From a checkpoint of a small transformer trained on Wikipedia.
Training: a variant of SOAP for these matrices, 4046 steps.
Each number is 200 + 40 x the weight over its row's rms, rounded and kept within 0 to 999. Layers, rows and columns count from 0. The size before them is the row's rms in percent of the matrix's.

# down: layer 5 MLP down (transposed), 768x192, rms 0.0715, rows 660-728, columns 48-95
# up: layer 5 MLP up, 768x192, rms 0.0714, rows 661-729, columns 48-95
down660,106,104,206,195,222,141,188,205,200,228,186,151,221,197,155,187,251,164,178,179,167,199,205,189,224,218,193,259,242,217,132,164,249,196,203,193,299,179,175,237,209,142,239,203,211,163,236,129,208
up661,105,257,221,189,198,161,320,201,192,250,207,210,208,219,214,135,183,193,198,210,229,231,146,220,219,201,196,283,222,137,161,173,202,167,241,253,252,188,220,151,232,226,163,219,189,269,221,256,170
down661,107,156,273,189,167,185,171,267,270,127,257,229,195,212,153,190,207,233,191,216,230,198,299,267,227,161,173,217,237,185,218,153,187,198,188,99,189,204,141,221,189,184,169,220,163,202,223,262,209
up662,103,218,184,295,267,147,177,223,220,179,228,185,232,216,182,245,132,180,223,139,261,213,159,213,92,248,270,296,140,241,243,153,221,270,252,145,200,243,169,183,242,200,176,176,177,254,186,199,183
down662,095,196,191,192,155,206,182,199,206,278,132,306,220,187,177,207,258,213,199,229,227,270,169,183,202,244,240,179,242,254,175,205,175,161,155,218,97,231,222,259,188,230,257,153,156,167,153,248,140
up663,091,96,204,211,199,221,142,214,203,202,139,205,191,164,197,218,158,198,141,154,275,275,232,214,275,252,293,250,160,205,163,224,215,218,171,191,229,194,176,219,216,222,129,196,252,204,211,183,173
down663,087,219,205,161,209,158,195,203,182,206,273,219,107,220,169,221,210,204,183,222,185,99,147,177,150,168,213,207,180,171,170,233,201,148,139,177,211,254,151,202,231,136,206,232,177,203,301,271,186
up664,109,185,180,124,196,186,195,182,253,176,270,181,180,203,240,245,238,229,167,233,175,197,175,225,212,256,185,245,184,246,180,229,221,196,169,234,179,244,231,174,263,253,170,196,148,149,137,153,253
down664,106,166,172,235,264,230,169,162,189,216,155,200,253,210,156,154,165,249,183,191,154,275,190,198,154,218,183,217,194,157,197,180,145,238,269,188,257,150,218,245,186,169,222,216,133,184,182,206,204
up665,100,212,249,163,99,195,215,158,221,125,141,168,225,179,215,206,178,228,80,262,155,212,149,140,170,174,238,249,222,227,256,202,244,173,159,135,252,179,182,198,189,129,196,243,195,183,233,225,259
down665,089,260,231,180,186,272,203,196,202,240,233,266,166,240,233,236,227,198,246,204,289,254,184,185,198,214,211,240,233,208,267,280,160,177,292,200,146,255,210,247,271,237,165,147,229,174,257,234,205
up666,090,250,142,211,201,182,131,181,240,173,166,216,194,152,270,213,148,214,187,305,228,173,199,225,229,208,238,224,244,212,197,186,226,224,189,238,180,212,154,120,208,247,132,244,170,155,177,260,161
down666,093,218,258,194,356,255,197,158,181,185,184,170,229,217,180,199,205,245,260,170,228,126,174,166,177,241,221,197,248,73,162,204,199,227,169,223,199,254,263,251,172,260,245,203,196,171,117,218,193
up667,100,189,268,250,129,163,226,243,226,134,147,259,204,250,245,143,176,205,161,238,238,197,265,210,206,167,226,169,135,271,255,197,220,175,221,253,207,244,134,203,151,136,214,194,119,174,157,138,257
down667,093,257,163,193,234,272,257,181,188,180,238,224,187,199,195,194,193,244,211,292,178,176,190,244,229,230,172,210,208,231,172,196,161,246,193,136,198,156,203,216,213,220,189,141,172,230,250,162,202
up668,103,245,240,184,241,188,183,152,179,194,177,137,226,135,253,172,241,234,220,149,222,172,147,171,263,239,284,159,218,185,149,200,186,265,254,164,129,196,224,134,216,201,232,201,242,224,213,174,238
down668,103,174,227,180,178,192,155,236,172,172,239,187,87,225,143,207,116,168,150,205,238,219,249,240,202,210,222,216,195,244,153,179,239,209,173,205,175,229,257,177,178,207,85,180,269,151,212,193,131
up669,103,262,227,210,212,180,271,156,148,204,206,212,230,200,233,87,243,253,279,192,183,232,244,230,222,78,207,263,186,191,210,149,147,238,163,243,221,247,128,178,280,220,238,110,171,188,250,205,234
down669,108,198,148,189,207,205,231,252,153,203,96,208,206,185,184,177,232,251,163,223,124,233,225,159,269,204,235,88,175,200,195,169,253,279,192,251,252,149,209,249,185,217,119,219,174,164,209,205,215
up670,093,251,165,235,108,190,220,217,242,199,143,216,192,260,190,171,203,222,234,240,184,204,176,183,178,226,167,242,197,207,116,200,180,211,185,196,248,168,150,129,144,323,188,195,212,164,198,182,180
down670,102,250,210,213,185,193,154,165,230,142,148,246,191,207,277,249,238,166,193,229,171,204,119,195,222,253,288,218,156,226,207,308,226,215,188,277,220,216,194,147,235,192,185,217,258,225,229,275,214
up671,097,185,192,195,68,185,250,149,159,196,144,195,198,235,201,231,171,160,215,173,281,312,268,140,231,181,187,169,224,242,180,252,182,246,213,166,173,152,119,247,192,225,230,228,196,188,180,186,220
down671,102,177,190,271,201,185,245,232,181,253,163,173,185,241,246,159,247,231,228,213,180,213,165,189,218,173,160,206,179,168,247,191,239,189,211,235,186,176,213,175,170,176,166,207,210,299,244,212,213
up672,094,143,197,187,237,209,185,241,150,266,194,200,235,199,181,132,199,207,180,198,151,210,192,174,268,205,202,198,158,218,216,167,253,220,187,176,204,192,166,192,263,207,262,216,226,217,140,159,244
down672,093,169,224,179,175,192,206,126,234,172,205,213,151,254,226,141,179,200,215,205,184,198,256,277,182,188,177,197,251,173,283,143,133,205,133,238,191,126,225,147,154,161,147,117,234,234,127,117,202
up673,093,219,165,201,205,214,219,200,242,266,271,196,213,240,158,226,151,232,224,185,243,232,215,171,178,221,199,301,156,188,160,182,262,183,174,152,177,190,241,180,189,150,252,198,167,228,178,207,146
down673,096,233,176,163,247,179,281,187,182,167,250,175,223,175,193,119,204,183,186,216,267,189,229,171,188,206,217,158,191,213,226,106,205,270,203,154,192,228,103,206,291,191,174,187,189,195,138,236,228
up674,100,218,192,235,184,197,194,203,179,221,170,206,232,232,173,248,270,260,161,185,228,235,171,188,231,236,217,191,181,253,186,136,123,255,133,259,245,192,271,150,130,209,174,234,204,212,200,204,231
down674,092,102,156,200,144,198,200,137,193,138,162,211,150,167,196,183,172,225,216,215,154,172,225,169,203,190,256,193,232,171,148,141,184,205,223,217,247,159,123,172,231,226,151,151,227,216,173,268,162
up675,108,232,193,269,174,207,226,272,184,198,185,114,84,211,178,209,172,165,193,186,216,230,249,202,206,270,213,226,290,230,240,189,111,180,214,241,188,157,245,220,169,216,205,169,218,209,227,183,245
down675,100,219,170,225,200,218,242,174,266,248,121,198,205,142,183,180,223,249,143,144,210,205,124,253,184,232,171,172,232,162,256,144,199,131,216,184,211,220,165,163,156,225,160,153,222,228,185,166,157
up676,106,192,239,185,145,204,207,187,213,318,149,204,75,168,204,198,255,267,171,142,187,212,185,247,168,146,202,221,189,207,243,249,231,211,182,153,178,200,213,242,201,172,146,273,240,222,193,210,210
down676,109,171,150,217,259,224,132,207,157,235,118,241,182,189,198,262,219,160,248,212,160,241,120,206,231,167,206,229,186,156,178,177,230,157,198,169,236,245,189,150,245,209,168,119,228,187,202,141,221
up677,098,170,162,235,156,184,182,220,141,124,106,223,216,166,135,261,143,218,152,239,216,164,221,229,157,187,145,179,188,234,165,193,141,225,251,142,205,293,243,180,176,166,194,193,171,218,191,180,278
down677,102,160,221,160,211,176,113,207,121,200,169,183,242,226,198,196,237,179,192,124,186,263,166,239,169,179,161,235,185,138,144,201,158,205,208,234,146,160,191,149,205,161,211,132,156,227,231,220,154
up678,086,202,205,175,245,210,148,240,241,209,249,237,204,107,294,128,178,217,171,214,186,174,232,171,152,203,173,170,201,220,247,195,124,231,182,191,244,150,190,165,159,174,241,141,150,270,197,208,234
down678,083,142,243,188,155,210,225,166,140,199,176,216,189,139,242,182,212,187,163,245,217,116,171,186,160,130,225,202,214,193,177,220,209,229,235,225,102,142,189,221,177,302,134,236,202,167,246,160,189
up679,098,141,201,202,169,210,208,211,213,173,253,223,171,210,158,252,99,197,215,252,189,242,191,228,181,183,208,216,194,262,163,186,252,234,188,99,119,184,305,174,235,204,239,226,164,216,147,270,218
down679,093,130,211,296,187,161,229,161,262,224,186,159,237,187,207,226,186,236,194,130,111,206,166,158,140,213,229,196,172,192,237,99,274,206,209,237,261,232,209,204,215,259,144,250,256,199,149,237,155
up680,101,189,225,228,178,204,207,196,146,197,226,200,169,192,181,166,251,200,135,155,244,263,221,163,216,229,270,238,218,144,174,130,261,192,219,223,189,192,214,239,180,129,206,203,132,201,219,208,145
down680,105,141,224,207,211,227,132,271,209,109,199,214,164,190,220,291,257,168,180,247,193,222,156,183,195,208,218,191,215,171,189,192,224,250,128,174,169,120,237,217,208,95,170,206,151,166,173,192,205
up681,109,193,173,158,263,292,231,189,203,264,246,137,224,130,158,182,209,169,211,269,199,149,199,252,265,187,185,179,226,228,240,195,204,173,203,249,231,211,253,221,226,213,164,219,303,261,182,159,195
down681,116,249,143,208,204,259,202,214,167,160,165,212,171,232,204,188,247,204,228,198,194,212,165,199,212,256,222,204,203,219,256,287,151,242,247,181,215,213,173,211,187,256,189,193,163,240,281,188,260
up682,100,182,190,204,206,272,198,249,121,134,282,251,140,190,201,247,119,185,203,220,189,238,188,178,210,196,240,167,177,214,211,241,230,144,179,153,206,215,247,194,241,279,220,223,202,160,278,272,208
down682,107,191,263,193,174,177,175,265,171,221,238,280,194,239,149,196,177,177,130,200,229,206,106,248,189,186,164,194,225,226,232,282,238,151,165,270,258,197,228,184,192,148,205,150,190,244,194,150,200
up683,100,179,192,232,220,134,197,210,214,176,135,287,102,194,176,302,238,207,128,171,139,208,207,141,241,262,207,242,209,217,202,188,247,182,169,271,178,216,207,219,174,186,208,163,227,220,182,129,195
down683,095,192,209,230,209,292,187,191,124,201,238,153,249,179,255,199,218,209,266,232,185,190,168,212,146,225,208,131,246,163,211,164,160,229,216,165,166,152,174,201,241,198,182,193,218,217,218,191,183
up684,116,151,271,254,182,180,195,208,202,150,210,192,235,154,294,205,230,211,284,204,164,224,185,227,214,154,174,235,197,257,74,178,183,198,271,205,251,183,261,289,245,166,216,265,103,255,217,168,219
down684,112,130,297,185,210,171,171,213,173,216,220,133,283,194,216,164,187,208,204,129,229,181,189,207,214,172,227,158,174,165,187,291,236,218,143,248,155,210,166,204,180,146,172,204,248,186,136,259,231
up685,104,200,234,248,176,177,243,199,229,227,166,208,205,152,193,192,165,208,141,223,210,183,254,177,287,251,276,260,166,147,201,206,169,180,200,144,226,209,178,139,224,227,242,117,150,216,254,255,214
down685,102,216,143,199,145,279,194,151,175,195,222,245,232,179,226,214,234,230,165,153,164,287,123,184,177,225,189,165,195,192,224,175,165,234,206,230,215,192,211,275,187,185,227,170,156,189,229,260,208
up686,102,181,183,254,157,184,243,152,259,228,208,214,164,187,255,193,207,158,291,229,197,141,143,191,250,233,191,223,187,271,177,182,211,194,174,232,216,110,203,218,132,226,197,233,171,228,169,187,199
down686,107,159,310,201,213,186,218,193,206,189,238,204,198,204,253,204,150,233,214,285,212,189,190,252,192,249,152,264,241,239,226,189,183,213,141,139,144,153,207,133,239,211,243,209,183,152,311,163,222
up687,092,216,196,133,179,218,229,198,190,211,204,171,231,239,222,178,237,161,220,89,246,161,211,272,211,198,169,198,208,246,172,190,198,234,230,232,190,218,171,243,200,246,136,164,220,185,185,186,195
down687,091,263,213,214,203,221,157,213,174,164,243,200,146,159,172,284,207,123,217,245,163,203,197,163,181,218,168,236,240,155,167,212,104,201,161,201,145,182,207,312,205,193,211,241,270,174,228,203,168
up688,101,234,196,263,198,199,169,188,246,127,204,225,208,269,199,174,200,125,236,124,149,197,221,235,236,170,214,255,183,218,256,207,235,225,158,255,169,155,231,186,166,195,179,228,127,156,175,170,210
down688,101,167,180,166,235,146,272,86,228,260,186,196,186,160,167,185,133,256,218,215,282,229,244,160,205,193,220,165,247,213,241,236,129,171,275,136,226,265,198,197,212,254,239,186,258,174,182,179,109
up689,098,195,148,259,180,227,202,190,186,184,158,227,149,162,162,144,142,210,180,228,205,174,252,238,222,240,243,189,237,261,208,208,241,177,109,261,215,251,183,206,265,185,217,155,112,263,140,205,243
down689,092,276,191,213,159,208,249,228,203,148,235,197,292,257,209,208,238,257,238,154,166,221,234,141,259,225,174,208,198,188,199,231,273,189,186,185,125,268,160,198,186,200,160,204,222,180,296,122,205
up690,094,192,261,188,214,217,148,251,140,197,163,149,182,291,145,164,212,138,234,217,165,136,210,194,185,184,170,216,219,230,178,227,203,178,250,238,190,204,132,274,185,181,251,196,214,149,206,167,220
down690,103,172,129,211,132,231,155,216,161,172,162,248,183,216,234,254,255,199,197,231,254,207,205,173,271,201,180,91,266,142,193,185,185,223,140,243,231,97,207,224,208,201,266,214,168,228,202,140,135
up691,101,254,220,261,199,253,248,174,177,235,148,218,180,104,156,219,227,287,210,167,242,229,228,248,210,201,254,176,168,213,216,149,172,171,177,187,173,231,250,212,243,217,216,173,186,223,182,153,149
down691,101,179,270,215,173,229,224,221,195,183,226,184,139,200,181,187,183,217,193,199,178,164,168,197,256,172,243,237,263,212,183,229,239,279,187,172,168,182,208,233,196,130,160,272,260,149,215,174,227
up692,096,195,188,198,164,215,222,242,141,182,163,248,167,138,195,139,225,265,226,167,123,159,171,159,144,208,187,214,125,247,173,224,128,255,150,140,304,249,206,240,165,258,266,207,153,205,175,242,179
down692,090,206,270,209,206,225,272,195,201,230,224,98,198,259,243,154,157,218,204,226,228,173,157,223,245,252,190,127,215,123,266,181,195,176,301,247,217,123,228,129,245,211,227,184,239,194,179,199,255
up693,106,120,162,170,237,186,328,163,230,184,155,204,172,287,192,199,265,277,199,172,199,158,199,168,271,209,165,233,196,221,209,149,149,265,243,140,259,203,204,228,173,247,263,172,209,210,153,251,180
down693,090,172,199,124,219,181,166,203,176,221,209,121,164,207,210,264,151,240,215,115,218,235,186,176,220,184,184,92,224,210,208,211,170,214,176,191,238,201,220,209,185,212,239,201,200,158,161,295,218
up694,091,211,204,211,247,201,181,172,137,235,133,116,241,249,288,261,228,206,179,143,150,222,254,201,209,179,236,143,245,257,142,223,240,227,191,237,237,246,109,202,226,255,164,117,143,166,174,244,222
down694,096,179,249,193,171,225,215,263,204,139,195,145,160,175,242,167,222,217,224,200,287,261,228,220,247,179,225,292,163,218,130,131,247,242,175,161,202,181,205,158,217,193,204,191,220,236,162,222,120
up695,110,248,269,210,207,129,172,245,214,90,133,178,268,309,182,170,180,168,153,205,182,175,217,229,197,219,130,209,216,260,246,259,224,175,197,256,211,184,273,206,212,114,192,227,145,244,173,181,167
down695,108,266,185,215,125,124,179,191,254,181,225,246,294,161,195,182,118,170,253,187,251,265,198,202,241,142,214,200,241,225,207,190,148,236,275,178,190,132,184,126,203,233,181,251,296,239,199,168,159
up696,091,186,158,240,145,255,295,238,138,209,169,130,221,173,119,232,223,163,278,227,166,188,203,271,170,141,224,196,229,180,176,182,178,229,182,80,187,137,215,92,150,312,167,162,147,214,218,162,271
down696,093,184,164,204,229,226,246,122,227,212,207,203,172,208,95,226,215,248,192,193,216,205,239,133,131,215,223,235,179,231,229,175,266,143,171,256,144,280,176,192,163,207,237,241,231,153,111,149,145
up697,104,229,229,186,87,232,293,154,206,246,183,223,138,86,179,210,178,173,173,169,196,257,164,228,180,204,135,210,176,220,178,181,204,207,197,157,261,145,267,221,251,179,195,262,220,145,239,184,224
down697,096,219,139,238,141,144,140,198,239,165,207,206,192,255,248,243,234,132,147,215,143,224,111,215,199,232,189,175,218,250,217,208,169,202,235,243,146,193,217,220,186,199,216,219,140,187,219,190,188
up698,106,175,176,172,229,150,272,198,200,146,164,156,195,160,159,265,233,174,186,169,230,249,183,186,178,201,293,230,265,233,219,145,150,236,213,202,170,245,168,250,131,148,280,220,196,186,256,136,283
down698,096,220,244,287,220,212,199,283,225,213,217,232,183,164,196,218,148,201,236,211,233,167,143,200,171,169,160,190,160,200,288,204,220,233,167,140,166,134,203,131,217,177,223,252,238,253,181,185,212
up699,093,214,184,202,190,209,137,197,227,203,177,191,239,176,191,211,164,220,208,234,245,190,193,218,319,142,109,242,108,233,276,168,196,180,224,208,260,170,190,196,160,141,261,174,221,159,189,214,178
down699,096,188,246,254,192,163,189,99,156,236,221,184,261,225,160,146,209,204,174,174,252,215,219,130,135,132,231,202,206,190,183,208,199,192,196,145,211,247,232,170,145,150,252,230,227,195,188,215,197
up700,104,133,254,220,148,91,172,203,171,239,225,226,168,237,190,124,142,137,235,140,242,170,267,184,279,197,177,168,172,251,210,146,153,207,204,172,189,246,181,187,181,153,162,226,150,217,224,244,261
down700,099,258,134,206,179,271,168,147,149,224,264,149,275,172,189,254,266,210,135,241,141,210,252,231,204,164,225,201,245,212,269,227,189,140,195,176,176,192,179,132,174,155,196,174,240,196,195,223,165
up701,096,218,284,236,196,220,160,160,236,168,243,244,228,235,197,157,177,98,211,224,155,230,173,145,205,173,234,152,214,309,177,171,241,223,160,206,217,175,232,224,139,265,124,229,194,239,230,203,229
down701,081,174,181,251,170,174,298,129,141,220,154,125,197,137,220,218,155,142,219,191,199,174,254,251,199,222,219,206,201,173,228,181,253,105,204,175,190,197,204,208,268,158,228,196,147,167,123,172,176
up702,108,273,224,214,165,170,304,192,219,277,195,273,214,249,166,215,250,224,288,206,213,194,229,159,267,190,206,105,249,142,208,207,166,149,258,183,251,224,175,204,206,219,245,250,180,218,261,233,241
down702,107,219,202,231,245,243,158,245,220,141,277,98,150,168,153,228,128,256,185,274,206,145,171,161,133,141,282,207,285,192,160,150,148,202,208,178,150,161,235,208,185,188,164,184,134,201,215,234,189
up703,102,142,227,201,195,162,153,179,200,163,188,236,127,199,150,192,189,243,189,180,222,198,213,316,160,208,155,282,173,182,161,247,262,173,174,238,159,147,203,247,239,191,188,283,185,248,194,243,165
down703,101,239,201,249,274,219,233,182,227,206,251,180,186,259,230,199,122,164,115,242,175,199,226,132,247,197,219,226,240,201,248,187,212,184,191,344,164,185,213,241,193,219,203,167,153,237,137,217,183
up704,098,219,198,224,186,238,202,188,193,220,191,254,84,195,136,166,199,150,112,190,195,159,176,217,206,191,192,212,175,215,162,133,191,197,223,167,162,132,241,199,167,173,218,195,194,222,188,143,186
down704,101,200,257,253,188,244,269,241,189,200,193,238,226,159,177,243,149,214,178,160,239,192,236,217,224,229,287,175,196,179,188,229,172,189,153,199,185,181,214,183,158,143,142,219,172,189,202,278,178
up705,100,161,109,253,193,285,124,212,119,161,212,75,157,165,199,171,229,234,219,264,164,223,228,210,227,221,206,187,182,228,249,257,139,179,208,213,259,184,202,173,231,197,240,181,144,205,252,239,297
down705,100,194,244,180,221,298,241,180,266,168,244,169,249,124,233,221,142,206,187,223,231,137,222,237,257,218,266,169,210,185,204,152,211,227,201,183,275,244,191,168,173,164,222,170,223,236,154,249,180
up706,106,331,211,216,162,157,221,186,235,212,171,155,150,163,166,241,217,204,97,119,166,157,243,255,174,166,191,182,208,232,213,252,196,215,213,157,186,217,227,174,236,244,169,200,151,236,272,153,229
down706,099,185,243,159,149,182,174,205,174,176,202,212,268,221,180,173,155,204,192,199,134,192,216,232,206,179,138,165,152,214,191,151,211,218,143,269,233,200,201,212,176,161,212,151,190,268,155,199,217
up707,103,181,236,181,194,190,196,231,188,193,209,223,181,205,251,257,161,235,216,128,232,223,239,234,137,129,160,207,255,158,153,156,252,190,187,190,246,222,262,214,301,195,183,212,149,175,117,295,148
down707,101,204,164,259,210,245,224,211,181,238,237,197,209,177,123,214,217,248,198,271,264,196,170,234,216,282,207,233,155,237,306,236,149,212,220,191,111,288,238,167,159,215,208,198,297,280,218,190,164
up708,095,206,239,208,192,221,197,221,175,142,200,251,233,216,249,195,169,186,158,170,181,156,203,217,205,228,231,202,185,198,175,197,202,200,183,180,235,179,232,193,188,187,88,186,179,187,174,218,215
down708,098,223,195,188,204,184,223,145,239,267,196,257,200,201,211,177,235,212,111,202,157,199,187,224,125,199,162,172,197,180,244,189,233,227,231,221,254,205,157,140,219,219,204,258,174,238,192,214,224
up709,098,201,242,156,233,141,182,168,187,259,147,264,208,217,181,235,244,255,241,179,219,193,235,145,217,228,115,217,289,216,257,172,241,230,126,236,238,215,139,172,219,162,198,204,171,172,138,165,164
down709,112,152,214,215,169,204,172,205,125,174,214,232,115,180,219,138,169,176,221,233,198,191,195,161,292,176,145,186,158,212,231,167,137,183,181,150,142,181,240,232,240,146,188,230,200,230,252,191,213
up710,092,188,189,174,190,206,218,163,215,143,286,197,179,231,256,261,242,186,267,211,201,155,150,151,175,204,266,183,208,200,256,127,223,195,136,243,234,283,165,223,155,229,201,185,144,243,194,221,161
down710,092,219,247,228,175,265,218,262,202,176,169,236,139,167,174,156,173,100,211,203,212,252,187,159,215,217,193,271,253,148,229,230,187,168,210,198,239,199,233,203,238,206,186,209,231,120,272,184,216
up711,098,222,193,177,223,192,197,143,272,195,170,166,165,171,180,243,196,136,194,214,235,244,166,249,176,177,219,177,196,188,190,175,122,175,279,186,128,311,259,192,165,259,221,169,159,204,203,162,157
down711,102,179,128,230,193,161,149,152,260,140,243,166,217,175,255,215,156,200,209,249,203,155,323,193,181,181,215,267,169,235,271,224,173,239,217,246,121,217,169,209,181,188,161,254,197,174,200,182,174
up712,102,122,201,240,119,197,156,268,226,193,120,168,170,237,123,237,289,239,207,201,240,156,168,246,234,241,274,212,159,148,257,204,216,230,154,222,226,173,199,212,118,146,182,177,157,245,214,201,191
down712,104,247,232,254,208,181,240,210,212,241,175,211,244,180,211,202,243,194,177,199,235,199,182,182,188,229,159,246,259,206,68,208,156,165,180,225,286,189,257,210,237,291,150,221,312,173,142,159,212
up713,096,133,211,172,167,211,176,188,234,214,246,241,133,207,241,206,183,248,303,230,116,236,194,240,230,190,186,220,329,134,216,220,220,173,149,232,230,208,248,250,186,173,140,210,245,205,220,228,266
down713,093,196,149,216,158,252,254,195,216,156,201,214,192,160,206,212,214,140,220,167,163,194,254,179,184,212,182,232,150,235,157,303,191,196,269,152,202,207,239,154,200,151,202,287,208,187,150,234,195
up714,088,136,136,150,146,167,238,168,203,138,224,182,219,214,266,228,230,208,177,263,134,260,185,243,139,254,195,180,220,240,262,234,239,233,203,256,235,201,168,225,188,246,239,202,156,256,162,231,185
down714,093,237,174,186,217,180,224,244,204,182,197,206,171,216,246,220,198,262,154,136,169,194,233,168,143,175,176,235,239,277,174,228,231,189,163,259,203,281,198,269,184,155,187,195,162,144,257,207,239
up715,096,215,198,194,243,212,124,160,204,151,258,188,267,208,279,167,308,183,234,224,179,212,169,192,164,145,139,220,219,249,206,214,192,160,183,125,194,129,177,127,186,207,230,148,235,182,178,192,222
down715,106,255,237,216,266,225,172,181,233,233,131,171,218,145,221,233,251,163,167,246,255,225,186,228,199,226,222,158,256,196,189,130,164,138,141,162,218,183,177,219,226,215,265,150,184,119,157,162,247
up716,099,193,143,233,259,184,241,225,189,226,130,163,223,261,179,237,188,157,236,325,192,252,157,205,220,198,166,209,169,205,198,204,318,241,228,214,232,215,221,143,242,242,255,250,135,208,252,224,165
down716,088,183,217,172,140,212,168,207,163,248,162,237,210,178,160,168,219,143,206,175,200,223,236,169,204,181,222,187,251,236,225,170,131,272,207,173,229,190,198,231,204,79,202,213,276,184,198,280,261
up717,111,185,165,263,196,218,246,226,188,139,151,182,215,184,192,190,245,231,259,176,190,227,180,212,181,182,223,190,74,187,237,182,199,288,238,165,192,171,159,157,195,168,164,227,223,285,199,134,206
down717,100,131,255,240,172,156,232,238,126,221,246,204,173,185,110,171,190,223,179,299,184,207,201,161,209,159,235,198,202,248,170,284,157,227,137,218,183,152,158,208,118,176,116,208,209,171,197,210,125
up718,105,264,153,190,231,204,200,167,164,181,209,238,189,226,195,246,189,209,274,189,212,208,237,237,205,233,192,202,172,199,194,161,169,195,187,229,221,237,192,147,144,177,167,253,174,265,239,200,224
down718,107,222,212,187,164,219,157,198,156,189,109,180,114,239,163,222,174,200,176,243,250,225,158,195,217,163,163,196,274,250,139,179,248,133,236,198,177,172,185,204,192,188,300,226,238,134,187,242,222
up719,095,217,209,166,201,191,276,139,205,87,247,236,156,251,169,246,259,255,236,217,153,269,123,215,157,169,166,172,163,186,188,249,189,255,179,185,192,161,192,283,167,217,233,255,189,249,234,215,237
down719,097,177,135,182,192,196,217,237,182,250,248,125,214,228,288,178,263,170,273,169,163,188,194,224,147,180,232,190,190,138,183,195,173,188,169,164,113,214,247,213,257,175,179,208,218,193,241,199,159
up720,093,276,251,205,158,190,190,196,153,209,195,157,201,216,174,168,200,93,263,199,210,173,241,180,194,154,258,290,161,232,187,174,204,190,112,225,252,167,207,181,190,164,216,227,218,179,300,155,133
down720,099,184,185,166,211,198,171,180,198,206,227,223,168,175,188,173,226,246,166,218,173,157,244,206,226,214,269,192,245,203,234,220,160,187,199,134,156,230,179,243,234,217,159,133,257,214,138,191,200
up721,104,209,219,220,261,197,93,202,206,176,128,150,208,187,214,218,248,225,205,226,175,242,223,162,223,168,153,197,187,149,214,196,230,148,205,156,218,223,156,226,167,190,212,177,227,190,148,184,158
down721,104,190,194,136,153,170,263,179,226,220,286,247,236,233,204,171,198,156,138,193,239,158,214,228,179,177,218,233,177,248,195,178,192,277,204,198,208,185,204,238,273,154,239,237,208,209,213,144,225
up722,106,203,225,210,200,197,144,244,228,83,187,154,190,260,225,146,220,178,289,193,238,217,154,186,158,239,187,214,190,280,228,210,163,185,213,296,218,305,214,203,180,199,250,171,223,251,146,247,198
down722,101,189,227,215,160,105,201,146,193,203,214,188,117,224,202,243,188,215,214,215,181,144,236,241,189,257,125,189,199,135,239,246,226,235,252,174,284,196,174,210,212,152,159,205,163,126,204,199,194
up723,099,159,170,221,147,170,209,271,232,204,116,220,205,112,186,165,151,142,208,155,190,241,213,195,219,203,314,269,160,219,125,291,190,232,264,190,193,213,144,211,163,208,204,174,177,155,140,277,246
down723,094,173,226,169,226,185,241,142,202,246,183,258,157,257,198,150,237,150,159,135,182,259,130,234,140,168,182,182,211,189,286,160,173,177,169,149,252,226,214,139,195,177,206,237,198,211,165,247,225
up724,103,156,171,201,136,182,203,222,235,264,260,208,128,221,273,232,94,245,211,173,216,142,257,207,248,143,210,226,176,236,174,198,179,184,115,181,186,215,272,224,245,223,164,135,158,253,238,199,199
down724,107,252,215,229,233,194,226,222,159,225,248,267,169,256,124,201,160,258,254,170,213,164,139,219,216,215,307,220,131,199,139,243,199,186,171,231,202,235,233,193,150,208,125,228,229,179,147,206,190
up725,088,164,201,301,145,217,227,118,229,204,226,134,186,228,204,276,211,199,270,161,239,181,245,216,217,139,105,181,177,207,164,177,227,238,188,240,160,207,160,207,186,156,121,198,204,144,164,171,157
down725,091,215,295,184,236,201,167,223,208,197,201,219,204,262,161,211,266,148,165,163,206,248,177,104,183,253,209,109,220,232,187,182,209,224,211,215,253,240,145,241,177,146,219,197,265,218,161,204,190
up726,098,175,246,209,196,171,241,180,251,137,236,177,177,233,137,172,178,166,217,208,191,192,216,201,211,174,259,203,253,278,258,296,267,232,194,144,227,231,239,244,165,248,289,143,131,244,149,201,249
down726,105,158,252,219,223,143,254,196,144,192,218,164,267,139,164,253,100,224,162,206,139,210,204,222,151,140,220,256,250,217,156,204,198,169,232,182,252,194,231,199,166,227,91,143,242,269,140,181,194
up727,106,185,103,129,217,157,262,227,176,118,162,120,278,304,208,190,193,179,188,206,214,229,235,235,195,238,225,198,274,265,172,256,189,232,228,199,268,152,163,188,202,201,194,206,196,225,204,236,161
down727,093,175,247,201,154,217,151,125,203,195,215,218,122,146,177,143,218,210,220,121,208,192,89,236,204,157,224,192,157,137,239,222,218,228,164,202,171,187,182,198,230,195,214,229,223,240,209,157,217
up728,098,189,145,255,167,169,206,124,132,253,189,229,238,264,266,204,196,179,129,185,243,197,104,202,307,240,190,198,229,178,226,197,141,231,242,252,200,151,295,162,177,175,194,201,149,216,193,181,192
down728,097,201,214,172,258,132,254,194,112,235,147,215,178,147,216,185,252,196,188,140,173,164,168,225,180,137,235,201,224,195,211,149,263,198,197,191,148,209,131,241,199,178,156,169,179,155,190,197,172
up729,109,168,121,278,270,229,215,183,173,195,224,181,224,186,191,227,165,256,158,271,154,215,306,221,218,260,248,189,157,177,174,183,226,122,141,158,205,208,126,129,247,251,277,209,185,148,217,196,222